config = dict(
    n_layer=9,
    d_model=64,
    n_kv_head=1,
    d_mlp=128,
    vocab_size=4096,
    norm_place='pre',
    norm_eps=1e-06,
    rope_fraction=1.0,
    qk_norm=True,
    lr=0.00242,
)
Each number is 128 + 24 x the weight over the matrix's rms, rounded and kept within 0 to 255. Layers, rows and columns count from 0.

# layer 6 MLP down, 64x128, rms 0.0622, rows 0-53, columns 0-127
[[144 115 143 110 138 130 123 160 113 100 132 115 161 111 112 108 147 142 124  86 167 102 161 148  72 121 115 171 126 140 109 102 131 137 152 109 123 135  87 108  89 151 127 158 120  90 156 125 113 152 114 127 157 120 155 172 124 137 138  98 109 136 126 129 110  91 156 101 156 171  91 114  90 173 105  95 112 122  77  87 104 142 163  90 112 135 126  99 125 109 149 167 136 107 108 163  77 180 135 158 162 154 129 134 138 133 120 129 119 141 151 140 102 103 111 105 125 105 101 144 174 101 141 135  80 109 121 105]
 [134  76 178 133 141 151 103 147 102 115  84 126 111 158 168 175 130 126 103 145 152 126 100 119 114 115 107 137 142 165 112 111 142 123  95 136 155 167 126 136 151 114 166  95 135 148 161 111 141 156 151 120 149 104 155 127 126 136 142  96 148 100  98 161 152 143 143  81 147 155 104 131 116 167 132 124 149 103 110 138 124  92 147 132  84 130 128 144 115 140 115 136 145 143 141 104 118  96 152 145 159 130  89 129 144 153 112 134 115 130 135 164 144 125 145 133 148 141 102 128  86 133  96 155 132 171 125  92]
 [125 105 147 125 100 147 147 118 169 149 109 137 108  76 120 122 156 129 106 108 142 145  72 119  97 146 123 113 151 157  92 129 124 121 127 145 107 124 136 143 139 149 150 149 141 141 101 109 128 159 151 131 128 118 141 148 111 160 159 189 113 166 134 148 107 131  90 121 103 123 103 142 109 136 135 140 138  92 105 118 173 140 147 134 104 102 106 161  93 121  77 108 146 146 167 153 130 119 141 129 119 152 131 102 107 135 110 159 135 151 110 153 132 173 140 155 155 165 110 129 141 106 125 129 111 142 144 112]
 [180 121 132  99 139  88  78 110 138 119 129 138 137 158 123  89 131 144 141 119 110 139 139 136 156 108 113 143  95 151 134 162  86 156 142 194 110 119 126 142 198 125 111 139 150 174 121 108 135 139  60  94 191 136 109 123  72  75 140 154 131 163 114 114 104 135 174 120 109 105 113 129 155 107 129 125 139 110 146 125 114 133 190 106 170 124 124 166 154  86 135 125 181 163 153  69 128 145 132 164 173  85 155 156 120 119  70 154 152 128 126 129 134 138  71 190 114 144 124 132 103 164 173  71 122 137 125  79]
 [145 115 154 176 106 103 148 120 105 140 118 143 148 146 138 154 104 194 138  91 115  79 104  87 133  91 147  98 135 115 105  98 141  97 124 141 119 143 122 128 163  98 102 145 136 145 139 118 130 112 102 141 133 135  93 150 148 103 134 105 134 117 115 126  99 133 139 124 136 124 116 177 153  92 112 117 127 110 151 136 154 128 124 119 119 128 111 131  83 148 149 158 135 134 140 152 161 100 111 147 187 152 114 116 126 154 124 136 151 140 121 118 152 120 172 110 118 109 152  94  96 134 129  82 112  81  95 156]
 [116 128 116 153 102  92 160 141 170  90 168  70  90 128 122 145 110 114 178  97 112 149 143 106 156 154 134 120 133  94 121 117  79  89 135 110 158 101 152 105 137 111 147 137 143 145 153 136 115 153 135 121 109  87 119  94 151 104 157 107 133 145 132  85 157 144 136 129  83 145 115 131 141  86 147 117 165 136  99 103  99 117 108 102 124 141 143 183  88  78 156 140 120 114 115 164 160 153 150 139 163 134  74 173 120 163 159 140 110 173 139  97 135 151 159 183 123 118 133 109 107 139 103 100 103 116 161 101]
 [100 101 129 140 114 125 134 154 134  82 116  96 111 141 117 137 152 111  49 107 129 118 106 113 147 118 187 131 147 142  99 135 121 149 120  98 147 119 168 104 110 142 155 133 106 121 161 119 131 117 180 150 175 138 110 132 132 156 105 124 112 172 129 135 130 140 123 144 117 130 160 103 131  94 107  97 139 145 144 113  92 131 148 129 111  94 157 154 158 186 107 124 128 121 143  78 145 121 160 155 108 136  98 118 149 150 145 107 147 121 130 152 136 154 137 105 139 143 122 153 117 120 129 116  98 157 136 181]
 [130 131 164 138 103 174 145  99 125 181 149 114 142 107 113 132  91 142 125 159 114  88 146 116 101 102 135 105  94 116 110 132 168 132 158 146 141 134  83 123 137 148  94 123 162 106 132 129 110 112 123  88 111 134 135 117 112 171 127 135 163 131 197 130  97 145 154 110  90 110 118 144  99 170 114 119 138  97 119 128 161 155 152  95 120 124 129 117 112 160 165 124 118 137 167 139 149 114 133 112 106  87 143 128 108  96 125  88 128 107 101 119 129 147 157 153 116 107 107  98 166  99 141 152 156 102 111 119]
 [159 148 119 142 143 116 162 112 132 117 143 157 105 115 130 151 105 127 130 121 149  65 112 104 146 119 139  92 149 133 120 156 134 145 120 144 103 106 128 137 119 157 124  92 146 124 103 138  91 149 145 147 111  94 137 149  82 145 136 143 144 126 132 138 144 114 145 136 155  98  91 140 119 119 125  93  92  96 142  98  95 150 158 113 133 148 158 110 167 106 140 169 153 163 182 136 168 135 138 131  90 150 107 126 124 114  95 133 119  76 104 119 121  83 150 120 137 150 120 160 162 171 184 142 127 152  80 102]
 [139  99 147 160 129 120 138 117 187 131 179 131  83 126 133 153  86  96 121  94 156 122 123 139  89 117 127 123 143 141 114 126  85 103  98  89 166 133 167 125 121 142 152 108 105 171  69 138 147 112 131 121 113 108 170 137 139 109 129 107 177 145 112 118  85 135  84 149 113 133 172 151 119 152  95 121 139 115 114 114 142  99 132 157 143 105  97 141 117 133 156 102 161 139 165 133 130 144 161 111 106 133 151 145 146 100 145 131  97 115 118 154 131 124  92 140 139 148 125 108 138 151 156  90 135 179 138 141]
 [123 168  95 126 132 126 116 101 137 124 152 178 127 122 116  95 177 142 125 156  88 117 133 124 141 111 146 150 146  78 165 135 131 129 159 125 111 139 164 129 163 106 149 126 126 132 140 172 101 127 116 138 128 150 119 128 123 120 136 130 154 111  93  97 176 122 127 145 142 100 123 154 164 102 160 134 111 133 130 100 128 177 107 137 147 115 146 125 130 114 127 132 108 144 119 163 143 151  96 115 130 131 102 131 121 119  87 146 141 135 116  98 111 128 143 141 106 115 130 127  82 145 125 124 120 108 115 145]
 [ 98 138 171 127 134 151  94 152 138 100 100 134 170 131 171 120 158 150 154 128 134  84  99 125 162 105 142 100 141 122 139 150 124 154 128  83 122 135 144 171 127 133 187 104 141 104 133 145 117 132  74 117 170 159 121 142 113  66  85 153  90  93 133 148 149 110 138 111 159 143 111 121 150 166 139 141 113 150 122 172 141 115  91 108 135 139 118 133 100 158 116 124 108 118 114 146 121 158 110 152 188 121 130 118 154  95 137 135 161 147 161 139 103 137 159 155 157 115 104 148  85 109 141 124 130 151 121 104]
 [162 105 156  99 135 130 120 101 132 186 112  81 155 120 155 106 126  87 113 153 123 121 133 124 121 132 170 125 100 127 127 150 118 156 129 107 132  99 129 112 123 116  94 166 127 126 105 112 136 144  99 118 132 138 132 112 126 153 151 152 130 127 119 120 150 135 114 122 142 116 133 124 144 111 144 137 156 135 149 146 143 145 125 149 104 158 125 151 134 168 132 139 108 126 144 140 146 137 160 140 135 126 122 118 175 102 116 134 145 131 117 154 126 104 119 170 133 113 144 165 131 104 126 177 104 158 154 128]
 [165  91 100 118 186 174 106 176 109 109 149 159  60 215 163  70 138 218 124 144  71 130  81 154 176 110 132 100  49 134 139 109 148 132 131 122  77  82  83 129 169  90 134 133  89 157 120 183 113 177 134 134 135 180 107 195 186 137 100  89 230 121  92 221  96 163 223  93 136  73 122 147 191 126 154 191 138  71 127 234 106 114 112 190  74 182 150 122 156  85 183  83  90 131 108 159 136 106 125 131 171 146 141 128  50 107 177 255 148 217 183  85  53 126 148 152  53 162  95 154 152 106 129 168 194  76 113 151]
 [132 143 149 159 147  98 126 134 159 124 154 133 124 146 117 134 142  87 160 125  81 118 134 171 131 158 142 123  95 127 120 122 146 133 160 141 140 150 121 145 140 140 149 152 130 133 133 148 129 108 135 150 125 133 119 157 175 139 106 126 101 125 123 110  95 133 172 149 121 110 123 132 118 112 156 143 123 139 106  95 133 130 146 134 143 111 108  83  95 135 142 133 121 129 126 144 121  99 101 144 116 139 136 152 133 138 152 123 169 106 143 147 172 127 109 155 119 130  97 133 126 115 130 135 150 137 106 132]
 [120 106 135 133 111 157 154 137 127 134 122  91 137 122 133 113 181 119 179 107 156 122 116 146 129 119 110 149 147  99 143 152 127 147 117 143 158 162 122 107 141 157  96 124  73 131 148 139 138  94 146  92  96 109 158 122 104 118 128 110 142 141 169 148 118 134 125  83 103 102 153 132 131 131 108  99 147 145 119 115 118 115  79  86 131 124 129 152  84 134 165  97 143 131 126 124 139 178 116 138 159 121 119 122 102 117 139 156 111 108 146 116 115 106 138 137 144 149 128 120 126 105 140  97 115 123 143 133]
 [140 106 136 117 121 131 126 168 138 158 124 109 107 129 113 115 139 130 136 134 149 136 158 134 147 136 137 136 129  95 116 126 114 176 101 112 118 123  80 115 148 139 155 114 139 118 123 104 134 132 126  98 150 146 133 157 104 115 112 137 139 125  81 154  81 118 136 117 121 110 116 170  94 145 157 137 146 119 128 161 110  82 109 123 140 134 112 127 103 122 156 111 156 134 136 102 129 135 141 146 118 169 114 146 130 110 107 129 148 140 153 120 135 103 122 109 152 143 128 132 136 155 114 109 160 116 143 127]
 [118 111 178 123  87 176 148  84 129 111  72 131 114 129 111 125 164 130 107 122 113 116  97 126 145 127 136 162  97 148 136 122 116 122 136 131 104 146 159  85 102 133 146 127  77 103 136  80 113  96 136  73 129 130 144 152 132 167 126 155 146 151  93 149 113 194 127 120 108 133  96 145 124 156 107 152 170 120  84 128 110  86  89 102 144 132 135 145  91 152 120 116  95  97 192 148 127 181 106  98 124 112 141 115 113 119 128 127  88 127 168  80 132 113 150 159 151 134 141 132 125 145 146 139 107 135 134  98]
 [124 141 139 113  96 107 103 113 125 137 174 147 156 128 133 132  96 101 139 147 137 127 144 104  87 131 154 142 113 121 161 104 135 116 121 133 126 137  87 172 139  78 121  97 120 167 151 163 114 111 158 100 114 163 105 114 157 132 116  99 107 158 122 109 143 162 141 143  91 107 110 137 130 136  87 126 124 122 152 123  96  88 133 143 145 151 131  99 101 125 136 159 136 159 151 116 136 123 155 123  93 109 144 141 113 149 144 154 107 133 129 168 106 174 150 128 125 176 141 128 119 115 113 147 140 141 144 135]
 [100 152  98 117 177  91 112 119 141  95 101 144 134 136 121 128 143 120 147 143 102 134 123 140 110  83 133 153 118 139 162 132 109 149  86 122 156 140 136 136 102 111 128 129 125 132 129 143 105 150 115  98 127 130 120 114 105 110 126 120 110 115 136  98 127  86 154 106 138 148 141 130 145 101 163  98 113 133 117 147 132  96 153 101 163 164 103 108 140  95 122 161 128 149 142 139 159 113 143 112 111  81 122 110 114 173 119 130 108 139  98 106  91 133 152 146 159 145 107 120 129 147 101 139 154 128 169 134]
 [105 152 122 125 134 123 146 113 121 144 159 139 140 137  84 107 140 159  70 147 145 162 137 115 160  89 130 146 121 150 148 167 147 152 138 109 141 150 113 129 151  93 115 144 122 136  98 111 145 116 121  91 133 120 158 144 170 118 148 117 107 128 161 119 123 124 139 104 151 159 134 114 139 143 116 123 122  94  90 126 163 139 118 116 189 140 130 153 115 137 128 104 129  96 131 153 124 154 119 115  90 110 127 153  93 125 106 112 123 106 112 115  96 109 151 119 145 135 114 147 101 132 153 133 137 124 121 161]
 [166 137 137 114 147 129 117 119 105 108 125 137 105 142 121 132 136 128 134 150 157 157 137 152 130 135 127 131 109 143 152 131 116 121 123 101 150  85 156 130 138 165 127  67 119 133 129 111 132 164 110 138 138 128 150  88 125 137 134 112 133 100 114 107 159 147 139 117 125 126 138  88 159 105 138 118 161 147 178 113 107 114 130 123 167 149 100 125 106 134 127 137 121 105 126 143 149 101 121 157 144 149 121 119 125 141 166 158  73 119 150 140 136 137  94 131 153 117 140 126 118  90 126 134 124 150 143 114]
 [ 81 128 159 139 166  91 113 112 141 116 160 117 118 169 112 174 123 164 172 125 140 147 139 129  92 168 127 102 162 122 130 105 124 127  67 127 160 130  95 133 141 140 134 138 165 151 149 145 153 125 148 133 112 158 111 116 140 140 125 138 131 129 114 131 131 130 118 109 100 144 132 101 151 130 146 150 155 149 109 145 102 161 164 107 118 126 182 102 149 141  99 148 149 125 107 129 162 120 130 150 140  94 124  98 108 104 141 135  98 167 175 149 102 115 105 120 137 126 102 139 103 117 106 112 159 118 152 140]
 [132 130 152 116 122 116 121 155 148 115 161 123 143 118 116  97 131 150 117 100 111  99 157 125 110  92 107 128 146 143  88 150 129 143 106 149  93 130 105 115 166 109 145  91 116 119 123 171 128 147  91 138 137 122 105 145 142 124 101 186 106 113  92 161 102 155 164 115 121 161  99 114 118 161  85 148 130 134 100 126 100 118 125 104 153 102 160 109 132 157 147 138 157 130 127 127 130 163 164 172 155 130 127 135 136 113 106 154 129 112 111 141 137 144 140 132 139 134 139 141 139 137 118 129 143 125 146 109]
 [121  88 110 146 128 110 119 119 101 114 122 178 157 142 123 113 122 123 140 146 159 129 107 128  87  94 128 130 167 130 174 111 156 114 146 123 121  87 147 137 132 101 124 128 144 115 132 131 149 126 125 118 152 158  91 112 146 149 126 119 104 110 135 119 110 101 129 160  68 132 158 170 115 148 130 114  85 110  92 128 121 116 149 129 108 131 143  92 109 130 148 157 187  94 111 104 143 124 130 162 149 129 151  84 129 134 175 125 109  88 118 132 149 139 116 116 127 170 114 142 165 100 126 151 120 123 113 158]
 [124 158  63 178 146 176 188  56  74 123 113 148 152 170 107 149 173  87 120 139  87 125 108 166 112 172 107  19  72  84 166  70  96  85 102 163  94 195 161 175 121 171 168  81  52  91  92 238   0 118 181 109 105 133 108 122 154 183 133 120 171 134 144 131 117 176 103 136 165 226 121 156  91 175  74 127 123 190 165 111 117 139 115 104 182 105 131  78 135 123 128 162 123  44  99  76  71 138 115  97  78 153  61  79 116 209  91 193 108 205 115  98 115  98  94 116  85 166  90 116 132 136 176  89 100 113 128 166]
 [154 184 123 138 152 153 151 142 147 127 111 110 105 161 154 164 145 135 101 128 150 121 102 178 124 140 141 142 126 140 137  37 119 130  82 141  84 108 150 138 130 103 180 107 152 103 161 124 130 164 119 155 118  97 172 147 116 133 129 153 136 130 118 146 132 124 118 145  55 144 112 116 107 120 110 127 121 116 140 143 111 150 146 126 130 147  79 151 134 131 160 130 135 125 148 149 122 123 133 136 143 110 109 131  93 143  93 146 102 133 115 108 146  68 123 104 125 144 120 145 104 137 145 108 113 165 107 118]
 [ 82 102 102 141 141 123 109 129 119 134 122  85 161 128 146 120 153 126 132 126 144 144 120 101 131 153 116  97 113 136 103  97  98 110 127 134 147 106 141 125 128 138 109 110 154 135 112 103 112 100 107 127 102  94 157 144 142 118 133 131 104 148 151 121 125 123 161  90  99 102 121 144 140 134 136 142 124 142 101 143 152 137 131 148 100 119 138 139 115 104 118  98 126 115 114 111 138 169 129 120 152 157  95 198 119 108 135 113 124 124 181 147 133 134 121 122 173  82 134 134 120 113 119 150 136 140 118 140]
 [119 107 103 117 145 139 154 132 129 144 110 131 126  91 147 153  92 128 125 140 137 103 192 101 119 122 132 136 157 181 123 155 151 123 141 169 147 110 130 122 135 125 116 157 116 106 155 115  98 150 102 132  68 124 128 102 109 118 110 112 100 150 101 146 115 106 170 175 146 142 104 116 126 126  86 110  93 120 146 108 138  87 160 111 116 121 130 103 124 142 157 119 163 178 143 110  93 132 183 153 115  98 138 113 171 146 123 131 131 132 118 141 122  92 106 146 150 162 120 139 146 142 159  89 144 130 168 118]
 [134 163 102 150 104 148 139 165 148  88 133 106 107 152 122 125  97 139 142 142  81 102 136 137 118 122 191 165 128 120 127 136 110 129 111 133 117 150 141  90  65  91 122 112 148  78  89 133 112 132 122 120 178  87 109 147 159 135  91 142 113  84  79 189 122 113 126 140 116  82 102 136  96 139 131 110 149 151 120 136 138 121 133 147 145 132  93 138 129 127 161 135 148 125 109 138 107 138  79 211 126 132 141 163 122 129 110 154 124 136 215 125 117 168 114  95 128 162 106 136 132 124 144 128 152 117 117 108]
 [ 93 100 113  84 162 136 113 132 121  98 131 108 149 143 128 122 139 122 129 150 140 124 152 129 153 125 151 134 128 192 129 108 113 121 152  98 156 101 115  91 118 158 105 154 116 121 116 111 104 142 142 146 123 143 129 122 160 134 137  87 135 154 150 103 134  68 161 153  85 176 150 120  88 159 151 166 131 124 116 140  95 112 132 109 135  69 137 145 109 148 102  99 117 133 111 126 104 145 142 150 183 122 105 106 147 141 124 100 114  87 179  90 159 141 112 156 111  96 143 127 122 165 115  91 114 137 160 123]
 [105 152 118 132 175 120 121 118 160  91 138  80 128 137 129 112 146 135 176 171  71 115 138 100 134 141 160 144  62 109 140 153 136 153 136 170 113  86 101 178 153 122 149 154 126 125 146 200 100 135 140 100 127 123 156 174 130 147  70 121  90 112 133 168 171 123 188 131 173 163 147 150 160 118 153 167 121 128 122 133 135 135 125 147 161 122 157 201 143 109 133 100 104 105 142 135 113  89 105 126 170  95 128 110 111 117 149 143 164 131 107  83 123 117 176 151  91 109 122 136  92 181 142 120 176 108 129 130]
 [111 136 103 134 152  97 115 144 159 162 144 144 137 125 172 111  97 117 143 150 137 159 158 109 156  76 133 119 124 142 104 128 113 108 122  95 169 124 144 134 123  97 150 133 119 117 137 120 147 134 178 106 106 142 132 129 153 137 142 133 133 119 131 118 115 135 127 115 129 110 114 156 106 171 104 119 142 125 122 118 103  93 162 147 133 146 119 126 115 131 114 162 158 115 134 129 147 138 138 104 139 142 105 131 118 134 132 142 149 140 110  78 112 113 126 143 150 126 170 103 105 123 108 111  88 114 119 111]
 [ 88 107 122 168 116 124 115 171 107 117  79 110 119 172 152 131  94 125 107 121 142 136 161 138 116 116 107 100 164 127 114 104 137 138 155 142 137 125 122 104 120 116 152 135 167 125 116 134 129  76 176 129 117 132 151 147 126 158 106 115 149 127 129 142 123 121 149  98 129 156  68  64 113 155  90 134 101 122 167 103 189 133 141 148 134  87  93 126  93 125 151 138 146 160 136 122 141 109 169 128 124 116 149 124  95 161 119  97 157 152 107 122 155  98 131 129 171 139 119 121 157 156  53 134 168 151 135 140]
 [176 127 105  90 122 138 139 113 126 170 143 112 162 137  90 114  98 115 136 151 144 141 132 137 140  89 165 102 108 161 163 150 109 142 121 101 132 165 131 124 112 110 145 160  95 132 116 169 165 153 122 126 158 120  93  96 163 134 132 105 154 100 132 117 138 100 130 125 130 144 146  79 144 155 139  74 133 133 163 111 117 140 122 136 139 209 115 128 110 153 130 116 110 105 157 103 121 128 146 148 106  76 127 158 151 171 124 111 123 141 159  94 121  98 153 107 146 150 163 179 129 127 106 138 124 123 122 138]
 [114 135 173 123 122 109 101 126 106 128  94 149 157 112 120  93  91 129  94 127 123 119 137 141 126 179 157 135 146 133 114  99 110 144 190 127  99 155 134 101 140 147 164 152  88 138 105 134 118 116 145 144 134 150 120 139 143 130 154 130 141  99 115 123 115 112 145 118 188 119 141 121 171 127 129 112 128 108  97 185 177 148 128 138 157  90 157 132 111 114 125 142 131 136 126 117 123 119 172 120 121  74 104 138 157 127 147 126 123 118 151 110 171 160 120 139 144  85 121 155 122 156  85 145 145 140 152 103]
 [106 174  99 137 129 124 135 146 126 138 134 131 110  98 112  77  90 164 148 147 136 128 143 156 152  87  94 118 170 166 109 156 138 129 158 100 122 134 110 146 162 168 137  98 145 139 145 129 140 104  62 118 153 104 122 114 149 127 131 161 150 116 114 151 106 139 129 117 147 135 161 121  83 106 152 118 144 135 139 132 138 138  87 127 106 117 119 104 147  84 152 132 125 125 166 150 133 129  83 171 126 112 134 154 150 139 128 136 144 130 112 144 129 126  82 128 146 149 148 128 110 144 163 128 124 119 126 105]
 [101 113 106  76 136 136  90 108 149 118 144  97 102  90 136 126  79 145  87 135 125 102 144 111 124 131 165 149 119 144 138 117 139 116 116 155 102 177 128 120 109  88 101 132 118  83 177 147 134  95  92 134  91 111  89 113 126 111 170 126 127 141 125 148 130 144 131 140 122 117 122 117 134 128 140 125  88 140 124 152 113 168  97 167 127 147 127 121 176 120 109 166 136 116 171 106 112 106 100 119 128  87 107 145 129 105 112 147 178 118 129 131 119 140 161 118 114 117 162  56 109 147 128 152 156 123 143 103]
 [157 128 133 114 167 159 138 114 109 128 132 131 132 128 137 133 112 141 145 131 103  75 107  90 127 121  76 113 138 143 120 134 127  84 120 145 138 146 134 145 155  93 149 150 122 133 170 133 119 134 129 105  98 191 133 108 143 111 133 134 136 145 147 151 121 108 133 127 146 135 126  98 124 142 108 118 124 107 118 116 113 118 130 127 123 100 129 121 126 135 153 119 125 128 147 143 137 148 100 110 111 101 178 110  93 130  91 137 134 118 135 118 122 124 147 123  88 163 136 122 134 105 123 119 108 135 101 147]
 [117 120 119 138 118  93 134  89 110 146 149 111 141 106 149 120 116 125 132 138 150  96 129  84 134  73  84  99 137 154 123 112 185 121 100 126 128 115 118 167 128 132 110 147 141 131 124  71 106 149 133 143 137 119 111 126 173 142 141 124 146 157 138 105 154 107  88 131 155 143  50 136  95 173 122 106 156 134 118  78 146 147 148  87 102 165  96 153 151 110 123 141 140 151 149  99 113 110 104 125 133 124 102 155 116 152 127  87 163 151 143 103 127  92 128 106 161 120 102 104 124 123 125 143  97 112 104 118]
 [134 107 135 120 140 108 147  83  76  96 110  97 143 203 122 100 136 125 124 118  83 139 146 189 135 142 146 132 139 116 113 162 119 138 124  98  89 148 150 180 152 143 118 148 164 149 142 133 168 129 105 122 173 118 166 133 129 154 163 123 141  94 166 118 117 103 101 119 138 102 166 148 128 111 159  87 100 146 130 134 130  84 142 110 138 111 126 113 134 147 136  92 139 105 103 140 149 121 138 122 122  93 133 144 131 140 142 104 142 103 134 169 145 116  76 134 113 151 104 142 102  98 128 120 122 159 164 171]
 [148 156 155 118 119  74  99 162  85  85 149 138 120 155 133 155 131 168 135 132 119 103 124 139 144 123 139  98 131 142 124 134 154 112 100 131 159  94 124 132 130 114 144  91 128 182 123 179 178 148 134 103 167 129 128 175 145  90 106 137 118 152 128 161 119 107 149 109 172 151  99  72  97 147 106 199 154 139 139 178 143 163  98 123 137 153 151 135 112 126 154 111 166 157 125 183 149 141 152 120 148 123 102 115  89  78 145 189 164 146 143 131 116 175 128 149  99 150 114 205 118 128 101 185 150 141 149  80]
 [148 108 105 106 115 100 111  87 159 104 110 154 123 159 130 138 123 103  86  82 136 145 147 131 126 130 136 108 138 158 143 132 114  94 107 132 143 138 131 108 139 115  96 147  84 148  87 138 109 131 114 170 153 195  86  62  81 152 122  85 126 137 142 108  89 133 101 125 112 119 158 149  96 135 134 142 185 141 118  75 161  85 149 151 131 170 141  91 126 108 111 124 141 124 123 146  87 127 106 141 146 124 118  97 146 153 112 129 154 129 128 140 126 120 162 163 111 149 109 159 114 126 110 128 161 129 177 141]
 [134 104 119 173 123 104 100 145  91 104 158 167 137 151  89 148 125 155  93 143 144 117 118 136 110 143 117 123  68 136 114 139  89 157 130  99 126 143 121  96 124 114 155 121 122 139 136 115 152 126 113 107 127 145 134 119 108 109 149 142 140  86 138 134 124 163 118 140 118 147 139 128 166 134 108 130 154 126 119 133 102 143 109 161 139 113 141 126 145 122  91 148 134 111 105 168 144 160 135 103 138 106 134 134  94 126 113 106  94  83 143 122 154 153 104 135 106  75 171 135 140 116 149 105 132 145 141 143]
 [ 83 188 109 142 171 132 125 132 125 124 126 143 122 156 118 125 124 134 141 159 108 114 150 156  99 100 158 109 151 145 117 136  95 127 115  89 138 141 146 166 138 130 153 132 146 157 124 147 145 157 101 148 168 120 102 120 160 123 129 113 122 149 132 113 137  88 105 107 132 144 151 160 161 135  99 113 112 101 130 169 124  98 101 152 113 134 117 118 105  83 131 170 140 149  94 145 154 108 104 139  76 127 137 137 132 116 115  91 156 153 138 145 159 114 107 100 124 134 121 138 121 129 122 142 136 165 134 164]
 [115 109 118 134 137 129 142 123  93 134 108 125 125 171  73 134 113 132 149 160 143 111  79 135 135 135 124 114 153 100 114 155  93 186 141 105 135 152 108 147 184 121 111 124 124 167 107 127 125 109 153 149 162 110 112 138 145 145 113 148 139 119 154 143 158 125 143 133 117 115 169 119 150 177 118 146 111 141 124 141 103 157  96 141 106 121 142 109 132 136 113 103 167 116 130 136 115 131 111 109 150 116  97 143 144 117 123 117 147 122 144 145 137 134 124 129 136 116 173 154 108 102 116 118 130 149 110 101]
 [ 66 131 132 136 151 130  98 171 140 143  92 154 143 149 142 174 137 119 103 123 112 142  95  96 138  99 114 181 129 156 152 135 146  97 112  73 117 125 171 122  98 112 116 151 107 162 108 113 123 104 107 177 113 136 127 137 122 126 132 130 122 139 150 145 148 143 142 158  94 112 127  94  96 125 162 126 166 159 146 113 119  96 120 127 111 118 102 138 115  91 124 123 106 124 134 111  76 151 168 150 148  71 135 160 115 167  84 110 153 111 154 147 111 158  82 165  82 166 105 123 121  90 136 146 154 137 129 179]
 [123 137 136 149 156 129 127 167 118 163 132 131  98 140 152 140 132 181 140  97 129 175 129 154 104 104 145 138 110 122 125 147  99 117 100 102 133 123 125 114 198 122 127 155 157 132 141 145 129 115 101 119 124 126 123 144 130 118 133 103 127 142 168 109 141 127 101 140 101 108 133  93 145 138 141 128 152 124 133 169 121 120 102 144 107 189  98 140  95 125  71 150 144 160 125 124 111 124  88 123 146  74 164 134 112 148 139 123 151 139 144 138 152 162 136 139 135 158 158 103 133  81 132 150 129 107 182 153]
 [ 85  97 139 158  52 106 127 118 125 121 163 150 131 137 128 124 118 117 136 150 134 154  87 120 119 125 139 110 101 131 147 141 109 142 112 106 115 107 131 121 160 133 132 156 126 131 130 124 130  94 135 117 117 100 114 133 121 144 125 136 174 160 141 152 101  88 144 122 125 140  98 153 136  96  83 150 118 112  72  98 129 131 130 129 132 118 134 128 143 111 144  98 115 119 156 160 106 129 106 153 105 111 157 128 152 141 130 122 145 127 124 138 122 112 137 128 137 118 126 126 154 165 118 112 140 113  90 136]
 [110 134 136 136 166 120 109 138 117 118 129 144 130 149 154 123 138 126 127 124 133 127 102 149 139  72 137 111 170 161 116 141 135 134 117 126 144 126 108 120 101 117  71 107  98 107 117 111 126 149 153  85  59  93 172 133 142 112  85 158 123 125 134 105 148 157 104 116 116 157 152 122 100 151 103 155 108 139 129 109 125 133 118 140 134 115 104 147 124 123 113  87  94 104 106 152 142 136 137 113 145 176  89 119 140 118 112 151 120 128 165 159 142 127 101 125 157 106 111 116 120 150 117 123 122  87 127 153]
 [117 132 144 106 112  94  76 175  66 125 107 113 101 171  97  77 117 175 156 111 110 119 146 121 165 113 132 110 150 191 114 143  63 169 143 143  84 164 140 120 155 164 104 145 158 177 156 168 133 128 159 120 155 129 106 122 162 135  67 160 103 110 147  93 117 120 132  62 121 119 118  87 153 114 142  94 142 160 140  92  88 134 116 156 135 127 117 126 126  97  96 165 149 121 125 176 171 102 148 123 123  89 110 195  99 104 146 140 116 109 160 176 126 158 140 143 123 124 138 149 104 117 140 137 151 145  99  95]
 [140 127 107 137 145 136 158 161 130 143 114 127 119 126  87 132 150 114 146 119 168 139 131  87 139 142 116 131 135 104 183 141 110 158 130 115 140 142 103  98 141 110 120 117  88 123 179 134 138 144  93 171 113  77 111 108 150 129 106 119 159 120 106  98 187  90 142  95 103  88  91 139 120 116 124 131 129 159 151 100  67  98 155 120 125 158 101 123 116 122 111 111 116 122 139 115 145 123 143 104 139 142 131  92 136 147 127 147 129 108 121 130 115 146 128 101 116 112 115 138 116  96  98 168 117 119 161 118]
 [161 154 122 135 124 114  63 148 144 134 165 100 133 118  86 149 118 152 117 125 109 125 126 105 138 152 114 119 142 139 165 158 136 117 142 190 116 126  84 161 127 120  98 104 160 140  91 141 101 116 128 155 126 144 113 163 148 166 145 167 122 139 140 157 101 154 172 123 151 107 137 156 137 115 160 130 158  80 110 164 182 101 112 141 125 144 141 122 140 119 164 103 115 115 119 135 130 138 139 106 120 149 135 135  76  93 176 137 105 155 126 146  96 117 157 137 123 135  85 136 140 175  74 137 124 108 128  70]
 [122  95 129 156 146 134 123 132 113 133  71  92 110  92 105 133 140 118 119 167 155 149 118 150 117 128 112 129 133 123  88 144 176 136 120 161 141 148 114 149  73 119 115 101 143  93 124 119 147 103 102 112 115  90 110 114 116 126 169 117 139 111 122 151 111 109 100 135 144 115  90 131 103 119 144  86 122 133 105 102 152 108 113 110 115 144 126 110 134 151 131 110  91 154 111 156 125 143 149 135 112 120 121 125 153 136 114 120 142 157 114 138 133 147 119 109 138 185 119 185 138 134 135 123 105 157  97 152]]